Each number is 128 + 32 x the weight over its row's rms, rounded and kept within 0 to 255. Layers, rows and columns count from 0. Numbers have three digits each. The size before them is the row's rms in percent of the matrix's.

# down: layer 5 MLP down (transposed), 128x64, rms 0.625, rows 51-127, columns 0-31
# gate: layer 5 MLP gate, 128x64, rms 0.425, rows 52-127, columns 0-31
# up: layer 5 MLP up, 128x64, rms 0.444, rows 52-127, columns 0-31
down51 105:099140105075080154192123079110142150129104113138154090180105116126082115167112143168127135120167
gate52 103:120130114092167119083179118111116135108098124118109103152063170142084125134137096066131121162122
up52 108:200138092169121180143116116130055133115159152126096146137216114152154119066098126122067105109124
down52 103:116140147125100108185096103087175110093157142102129191145144144177101160125205140115127118125147
gate53 105:154116118155088161178147107164170110072148177171111122114166165149114111148144162163186120141103
up53 102:094085183089131086100122078102101163091092117125121089129164107162127123123115165123107168109077
down53 102:194143111161117160090173120114178129138138115111184091147147114152089078155150145112120098200100
gate54 101:143114125103071158135124145109101152116062156121116111128111158129144028149099111160149152213124
up54 099:134062155134089087123125153111141126178128092091116101101080094169158143112097077168172104117156
down54 101:136136093157066116116153037122106141145144145159158091162089110172161167122146167102167121131117
gate55 108:110141146069080144175148087105118185119159121155144184109104163061129098085115114124149144123120
up55 101:121149159139099103153163141072123125167124049102158142122162139100155113103098110160106098137121
down55 107:175136114156089183100100139098179179129097147087174102130140051138102154154136103160091091161144
gate56 102:183143081000155180162081103110103143138088146109119162136153155113127116119077129147108125097092
up56 103:141145213200142073162173100115186151087110087095092190111128123064092147116096115176106128165129
down56 099:101170161145151157105118113071142095111161112099120169138098134146143097085146181083137137150104
gate57 094:118168128133141101148153167212172153098132208160123112125112090133148073104170137142113075143168
up57 095:162094116131109102073116137127119167116117136116128107111121164203088144144169118100069128143195
down57 097:144147161120138107175149074142139104116109110114176174154162122143181137183131120132154161048047
gate58 106:118134086159129114184084119170172153126136146128173148141105108158138127096138153085125083127118
up58 105:090143168128103117135126175152185141144168105111116071089143117097179156098138116119123112144093
down58 104:161168131081066098182139170118056068128125119136131157136115127104130140150149167139111122138164
gate59 105:151129098098130109151120112164112077129101119146081127138150048114141139079110208150199092095124
up59 101:160154118095132158174121073154075135125151096084137124119140126124139186093166085167112080138134
down59 100:107080104081146130139071145124083106102066155138141124168070129067105137151126140104120169172164
gate60 093:153159075065114117133118168088182106089144077109121143166122120127077120103077102112082104093053
up60 096:138078140158126075114098110127121121177118141116130114161136051144122151160134160118099187134117
down60 089:127149096082154230120119137150107130137096128136058154128161124107085114154114105071158073131147
gate61 104:169098112157126113173121115094143149097157151085130126124123142167088078157167100143106141141157
up61 111:167114111146047161153192144123181104104133081161172115145138158155068127085098103146187098100128
down61 111:163136157115171100147173186106195121082177145158146164089113143125062188133087199077096170108155
gate62 098:189126047121156160133120136116089124096092144121178163148138124154183150163087142190159142169069
up62 093:093108144131092209115176136165128093135049116185120128153145105112106131079186167094158122152137
down62 101:148136127106169121168150139127118118033106099145154128105134063122133139096096148128193144151102
gate63 099:128154084101185123114139156105101133142132098139067135156121165180087141160141107107156104180110
up63 103:100148163137096110082199109138083154158162128095091141146104193082128114178111101140095158177096
down63 096:156113159113163156196079148166132159179144140067090093136163068138082109122123126141162116110177
gate64 100:079128102138103124156074058164148133116088119113135149123151033129112088118082145081141139113173
up64 103:110113127140151071113128135125081065082080102092147100103070101139145091119140119076157152126135
down64 095:153134159095122173152141193113098138121180135131130134095182158131112159103117127154115090160089
gate65 105:116115096150085150110079081139151118133095075134117166109105175177119128158133124194136091127166
up65 105:151139167182127135087072089112122105102112091119129158194060164127145138132138067129114127152130
down65 108:095103110081168130132078113144154100107112075103105181112088119127140118113132188088063059123092
gate66 107:124185149103043097164134094116147095126093153180106144124115133064163089126070140187135125129124
up66 114:180083112134083135136098137136144209148096131108164166165119129118121115098180110098113117150115
down66 107:114175091133105160153176162134157130163126182148139122188109146108114090129154120197135154099132
gate67 102:171109104112176055136130115139135170089146074135093124121132088199171086131146098157141111147102
up67 091:150138094138143142125138173178161074125126174127096155119111077134136105087126153086114105136145
down67 101:150184087088043160166084171117106084107130176106155105138153123096155081091085115099126172127136
gate68 103:203112118139091113114136118142073108065108107129111126093086152195159166135119149148073140122141
up68 101:120144179147123142147159184097160141105153138181086129114101112136151142130112125142089071080201
down68 097:133181159066149125159098133127132219150150164153110179112154138133147146130134173182118095101065
gate69 096:127090151155121068166131173152156149134130117127113121072151078195167129207125167124096142200111
up69 089:144161157076230096153213157143147113128135127130150116134157136133159166062108085126134104172115
down69 101:125139149115064164119124158133171125103116118212112102165126139083078100177121175099150147076164
gate70 096:133148135073101103154152106049100122138123164052136151114124153048097144086094144133096160135115
up70 095:124122099145166137090169151088115134121181128176150128096140102109136156098141152127048168159119
down70 088:117122108118126156099103118067146068113133215123089097161082140124119120138145147117059142107161
gate71 105:165183148143159124158203114160122120108080150105136165137168123072068139106158111104096094104070
up71 093:126091084147062167051084117120139122141106163165138094108087040153177075112096143153104153141153
down71 102:093129081118159088156165131170113110094086173182111155165122127155133126097130161084127158129144
gate72 092:174118114109158169090179124128149189110097130143139177159095144206113148152088169122097129081084
up72 097:132093150169092139137096109180143095065133086092095109108163148137122076122150115126093127130180
down72 099:189185182160101138125112127127179128178090167091164139080104159160096138170137141142181114136143
gate73 094:195147084134131117104137134131164108155184059137155146101142168100118144104090214126119083102131
up73 099:102116121177145098122086131151101145144049153101151085103084078152117137129110082090127179224174
down73 097:054095099119174129119161169049097076195134144137143103110092159136085144081106116141134107145123
gate74 101:099136103201133081169157124111085139070114149167116146079114189131139109123082161135109167090123
up74 099:089173154161081167090159170136167091087104114102128142087085130104115136145184169175123130086109
down74 102:153161164122111110056123138126113165117163088116091100101125119178067101082108180086151171158109
gate75 095:062131110122107139169201108154103101136077095156138072154114097164148129139082143126134072103090
up75 094:095120115166093148160097207172175082107120111085091129176148159074093121138089115118227093141172
down75 100:166076118118158050130101017124173149140111118138113152117155121074085110098166118133115108096129
gate76 107:141116128110152125087109077172094093147110122157127155172175104100177160121139119178124141157113
up76 098:106124129088076097137074159104160065114184144127088135121110081127150163085121142119117165085160
down76 101:124117121146138114152168101102137143126119090049114113144121081131157142140163158125171080166076
gate77 105:129096157080126122194135122115152167133138178151114115076090128198143108099146088110080114125177
up77 100:092123101182127155155106106119117197143105159132147141087172162177150067106142093148145143133149
down77 105:111046124095130107122155108099190106100136192135114128109143101091129188083140123085134157129153
gate78 102:137203090125148120124120076166106136126136082098179158121131133089111135139143138169155031123129
up78 106:130097142080199141140136124149103111112121138098110082116214146158141127046157094196126110107149
down78 101:080104139197134107127132132164064135120139149120131140135156091075076119169131140098175136166190
gate79 104:148180150138076115172094130121136118144082106122101158163148129073166142188119038147153091137082
up79 092:151160147084126133136105093147166104124058145156152161151140107103162160159136196118095055184121
down79 110:151102115157121148091107177160151105107125150166125154127164128145109212137160159159169147060135
gate80 101:138139127128103133167082114140135132168141091058130166135077149153165099086135133146149091105129
up80 107:126153123133135094160127183148156154154136144154164170072205147072110051136116133190136113080106
down80 108:173135154138070129160210130158108142100136063112119148121074157139165139110178129129147092152098
gate81 095:150147103085112114101044125159138084152123098113126112123136095142103168142100155133180163147206
up81 095:141130089122133138152085103093114097086185162120107154120094082150074115156172117086154166144136
down81 095:102107136098106131101086085169161097161089134184206137064100074087159141100193149096117130118124
gate82 097:166114136144124153070118104122141049144122196110084072171119115232132179105124121100106113150093
up82 097:180118150112096076117168096093113076102142132128056058103152114134118146168094142121181106131132
down82 096:119156151117094097143088086113098146147094073046110171153135093148088119174107158124079140158203
gate83 096:115123074100160137080163113105128063129109138151116142157095140095061106106146122152138123159131
up83 093:114150089112120093084096140071162124108076076172092164195111110142160167126140143066142094115095
down83 090:110131123108119125129177035131138121142124140130135089107116113135072089091097149140145177136065
gate84 099:095121130120100112168078136132076072201169150129127116124132090119149143141074173106158123148162
up84 098:126177146093132086107142068095147160136102140154134130140143120146166129100165079070129086114095
down84 095:119138125112133143128141122144089102108198156066104084118093101116073094105143126124121162148174
gate85 110:167143114142100142133130191089140167149110145100141124126116144212082128119149175142126111123165
up85 114:159063130110094130101103174148086114099121191123132102114105162188097156192213161107141122130185
down85 106:104133133081120165139182074139103162119116102111122139162122089108085159105164107098142093090164
gate86 108:104184072133126167143106086133157081100062133140164047141130115121141095161143107179107152123119
up86 106:158072118142145086117147133117092165170090128140124089180146117163124132102134098077147117116154
down86 100:153136097094105136151117157105116112099109130164151151149102135108128080116149125176188132163131
gate87 102:076144119144091102151114077137090065113073122112156115158075108127102074113134116121136178077137
up87 103:113147098133115142100129146172117123115145086136091098155051067148171140179089092114125095153144
down87 101:132127129143154134138112123111151103077166164141154108120224191088109146118099162097086137138125
gate88 095:132161140097101120105121073133142088171144150195083132064131145134077173154083131109171156188111
up88 100:100135139132155155166128100084130111124163175155119125195146094144111114174127109092156066143104
down88 108:123131123162149139079060155168094113059142114107146109138129139101126134141095108117145102137091
gate89 109:137181082173120101108154088186171181090064116114169151118139182112135066162154137182113123214103
up89 117:113146151074156165158062151077091113161152171143104123165113173110093136199114143151114118121147
down89 109:141107094071163093171129121115075065178089022090098146088100147144140142134118115133129095098118
gate90 099:185130100112162173144117110142129158127130151085165132154063119151115128155118137132140138157133
up90 094:109145136141109115114161079154135155101095108139141114079079155100124133131118178141201128081120
down90 103:119123150136159118143189168160106119074139159156121146092097122060109092166109152100040157137091
gate91 095:099083091086156116108093136143104133088171206186146136124153086161150061049101165134154117132079
up91 094:106089089129141078115183109143087138196095077122160170103137171081132140138181140161035104173172
down91 100:185139080101117176132098121242104158083087108116133111109128107169132170157108126103105164146123
gate92 101:137102044183115100161153135203187098130106181106111107145118083154148110152050113102119106124127
up92 108:121113108124100099074155131106152129148158128121152103117179151148104144081135139125126128119097
down92 098:157152123116124123097144197130128107189190140132144130091127143124150072126155155191121110093128
gate93 106:075126132111113146178065160142121167122145108111072081105155088127140152186116139087126152205141
up93 096:145093114139116126157146140110065074144116123112169115169153155137222175132185158150097091109135
down93 101:120118158181123169118101142094156145099136186156100186151145114107112139145100126177155149107114
gate94 077:091098136114101100080130192081088154095125143181120142076116084134118068133141127125079146152219
up94 082:124183140156160151137130129141089063141088118163041115142113086167078145132109102159125143136128
down94 077:133117145095049105152161188154129155100089139145176149113117144152127136149111159071099128136158
gate95 077:150134173088155138116108092130117174104134117145102159135117111093163122155144169079105109144219
up95 094:150117126097173186193115060139130160172080128136102115175058181121157155090096150161100103153127
down95 091:097094104137067070098136165156117075084166093101148140090162101144122106134097072101130142115060
gate96 095:092172092121154105155108186136143059103137103194175097126130093118115087130184151166102094138153
up96 101:096107117141156196127113163089096134154142165148176146149110147131096091147162131150096067103132
down96 095:159155181175191121160133160169172124144169064119193145110115118127137111046116184087150138127084
gate97 095:104116112144085124156108148115089115090148147099133130124088107143082103092116106157160051065197
up97 095:142186110117062138090153152105151134077132102101134130148155102115187144149115123104165191135086
down97 094:121104094143119137134082087158189163109110125135070128102145127159101106115125135159146071131093
gate98 106:194093129143113147147101113149055075166067085096078185098100162178161123134079075118142126119118
up98 121:117167120100187112125097132167130178098092123104199129099181138089126096080119114113131141085112
down98 108:104109133079089132139174172116139108159090159183088037115163068107139125096149125115120088112117
gate99 101:114181107124154091123150116130119106122076145109109046118182093117099151152130128170110083186083
up99 106:086144119092154110113132133126103136118071150108142106102067116093148177140137129163161131130096
down99 102:099141085100090117091141143118164146138164072096106088107151100143141059087121139137139068148204
gate100 110:135103175115059142202148134142114152119146182126106124172106142127099079151138062099085077139093
up100 108:097133117129094126132071121096125133142113069113123149099111123181130105139136147142159131107138
down100 106:172125076109172104124125111150073130118148180115113173162144165164105149150133174152095135167115
gate101 094:066080095117128126150098139084161192076168128088124156107110141112092083169142143088193125148146
up101 090:137089158155099136132156117123136133105196114127065111107104170110071123068141098141103157166119
down101 088:144136098046096164135117113130102081110089071135181158135158088125200133123102189143100166082124
gate102 098:088134084114131140106122127149127194085136112126108133096074153132109051168107109165146079162168
up102 094:138102172117159147136188179149141125093154103191080149158095107121102107150123135101158101046144
down102 094:188136079139155099190128128136199134106171132113107126159173141156160117096113075147113179173196
gate103 099:143143141170179099182163129095110125121087146128116118118171117131114118079109128165129181074153
up103 097:085112135128132155144045129122142116122174139072118151114073152105138098098127128118100099174108
down103 096:197086105147138066185160105112149135114077115167129104104164075108117144125122154168105186100176
gate104 094:095155120124124154121107133190149103135128161099137147125151131155156023141107134116226074047098
up104 097:058130159131096192128110103209144134083145174066150082119132129153106122129170132124119107103098
down104 094:165073121140112107083154195099081086148093133139164191127118175144114128094113058109101112132100
gate105 104:137168169125178069164113167163130094082128121153179125070143154080155112150140117172113139154109
up105 105:198142150158101105151129102059122168119177178131154106114163111121133125141085118151142100112174
down105 100:084110111175152154108206156110114157136158158098121159176126239105106142170117118126130136137148
gate106 102:099173112132164099151140120150137076151107168082094158075179129134151111111154153131168105143124
up106 100:092133119151171084147118071161120131115078131148122164134077141112114132183114094174057167204184
down106 099:174118144080133076157121139120105118128179076131098120171163199159124118119093135083161132124127
gate107 104:126139120121089152144131135135114128151078103132138114130095104150221088046076065098111083179114
up107 107:159141107087116064125164137131101094094098145117143123124105105118191109151086127099122075116100
down107 101:073076161131103171118126094102161147105104138207144081195149124138103124109089101142125164139122
gate108 106:102140128149176062079159160139112061159097162126136098097144074121166118143149183158155110155113
up108 096:097146061129148166059129077137162132183078144104105118073147078141108124192108138092166186165117
down108 099:158147162143112097171109130074121098171131211155114118137185074094159128169079138151143151103118
gate109 102:210110171141124118191157147077134107121121089106183103069171165110098100092103123164106127106088
up109 095:133116140091097193141131153106103109199092132150109189125113189099135188159096165132122123171138
down109 103:158143132112163136077109066128200128127149122147156101180164104105161106115126203093155114146055
gate110 103:048157105091131128129140113117173092114127095126119166046119103106114118121173129167135123139132
up110 090:106113166093173103108155089195060135091139106112141128146153098142150111125082134067089101116107
down110 093:155157092165120141101152146065123085158128142148134116131104131133125116094137185180151105109190
gate111 106:145150079148137048105087110146139122151083111151093111131067151150159096159153179125067119143129
up111 098:177148103211173099131080104059119157093135167129125091098139145157095111120136170127088102121164
down111 101:123123130134130165139095141169158152112106118084173105130101140092116127104119071133124098056088
gate112 099:082147133098115109130109125128187065085140139129136124101150124181103133079098146151115170148171
up112 109:155178160146153090128141125131124160143146113125166116120103124102220121154125084179100113153062
down112 102:132178157137128166141158064130086116131116082146165149129114147202092133107093166068159157082140
gate113 095:118097183123085096148133115118123114141183154122112190179082174170105181133134143116112088139110
up113 089:193104125064122149166140103132118123145137107114132133111133130098083156147061172124172184127101
down113 096:115130166145112109106100158060124147130171101130159076135137145083116148148160121081111057179111
gate114 100:101080077130155114181119114134147150123135097096134093142181111091216130091096133153132141130091
up114 099:045073158082101117136096110143106126113113147077111103156102104125182158098105112155124143107144
down114 081:066141148189150127144141097051138116157135104116164132098136119155205120076128152161153129151160
gate115 101:123191129142136075132078127117129179152149128181135092146127143175182125097062100124166083177113
up115 115:086136143169076123144149146159140123104097123124160155125127166164085108126122126110171157127103
down115 109:151118157129118096161144225121150142099116168131157136164133155187156167113118134144116099053110
gate116 102:164132054098107114140144118120143160189156114155145134082109134142156112143131142178178099090169
up116 108:087175163130147143187154120137164120095105182168096157163175132133129170119205168153169077069081
down116 098:103092100127117085095117123124120110139143126120095045121157154120125103184087121096081087149141
gate117 103:141125102095142112138148142159109088132131081100057061139117124087114152168114151116115089118156
up117 110:127056095163113132167084168116123162089160132134128119158141159167102112065145093138101187169165
down117 105:151161144176155096124200112122186096096069113110096155091153154113145145199143153070199101121137
gate118 104:140120087123131121137096098117132131065112149095126100156073158086116115158134125142079206117080
up118 108:136136148131163113168142145134052112138164151126126109182150199075158110154076141071174083102087
down118 109:159117082121078105127107116095116162119157137126114087144135090129153213063161093155105127102092
gate119 098:135091134103146047134131111159182105142129070101128118124178145088089145129119145146140132065116
up119 096:131144149139124102094092103121186150169142147148149155157130086143163102124149117176217118122138
down119 095:169096126099142091113116169094132121160159206165140191139157095128096138125133106117111190150165
gate120 101:129174168122123137134142109134075126168114149198097152110107132128138094118130135111123170147144
up120 104:155140187156146133119179136141099128155185192159098181145156121149113112138158102144175119072097
down120 103:090154121174113118107140143147108132118112102150097083119150102058126178227163150189111223148162
gate121 089:172139151157166126143086128119119151088075118125124169089162169154144137112108144164140121161109
up121 096:165145094148128092137142183150142195195093094160103176131090132122152085117149120115133068112142
down121 094:115050131162131135152104191112135134130156122123119113138141103149141184121123185131166189177152
gate122 098:100157063090089114168109096095102103133112155169118104143122102122134187111135120114114169140119
up122 095:081167134128194180109139174089146118136147128164152201147081159195149145154110170084141157122114
down122 103:067121104107105110068116078176115107137132134137055134163121098191102168056168145118157118131162
gate123 090:146034141142147098110116093128051123116169139162094107111108097145111141083157161178126081167131
up123 097:098089142147146122086102116180105133105124129082086111150131143199137149160144099080114187093176
down123 099:133182124152198076113119144114133106079132129168163088119146128088075167096120195160163088159107
gate124 102:115125167127144117119119146116064157073078135130100135165093121130056080161147118146157099145124
up124 103:137106106117183154107112138143181136115134201171120112131114113098180196113134100132087168109155
down124 105:170149117097155123086111120113134111167082157134180115079077137153148137145124103152124107122110
gate125 107:197155125159098140091096130124120154116083076096137088106146145187071086128116176172136135116155
up125 105:123148101103115108134098098125123076082118135091103091082118091085097142087132104145136130140090
down125 102:101105127119107115101105132128079087143145149073073118164136144100177138191104086082118152159088
gate126 107:106152037065128169066089108152102128097148066121127077099118122194109091157093183181170140138161
up126 097:133166077101135108144119183133155163133081131117203123094124109111159148108079161143164138112112
down126 106:118158162163123157114110108087140177063101102073121090143168130172132106123128144119102154099124
gate127 095:113106194127172131127164131131123147103113152182101112157075172180104160195153145175108141154143
up127 095:145114099136071111087132114076187190145108061105123128127166134136166157100113104162079087156098
down127 098:109156175179160129176135148149149164095105153167128086121126104108123038141173102182132152178157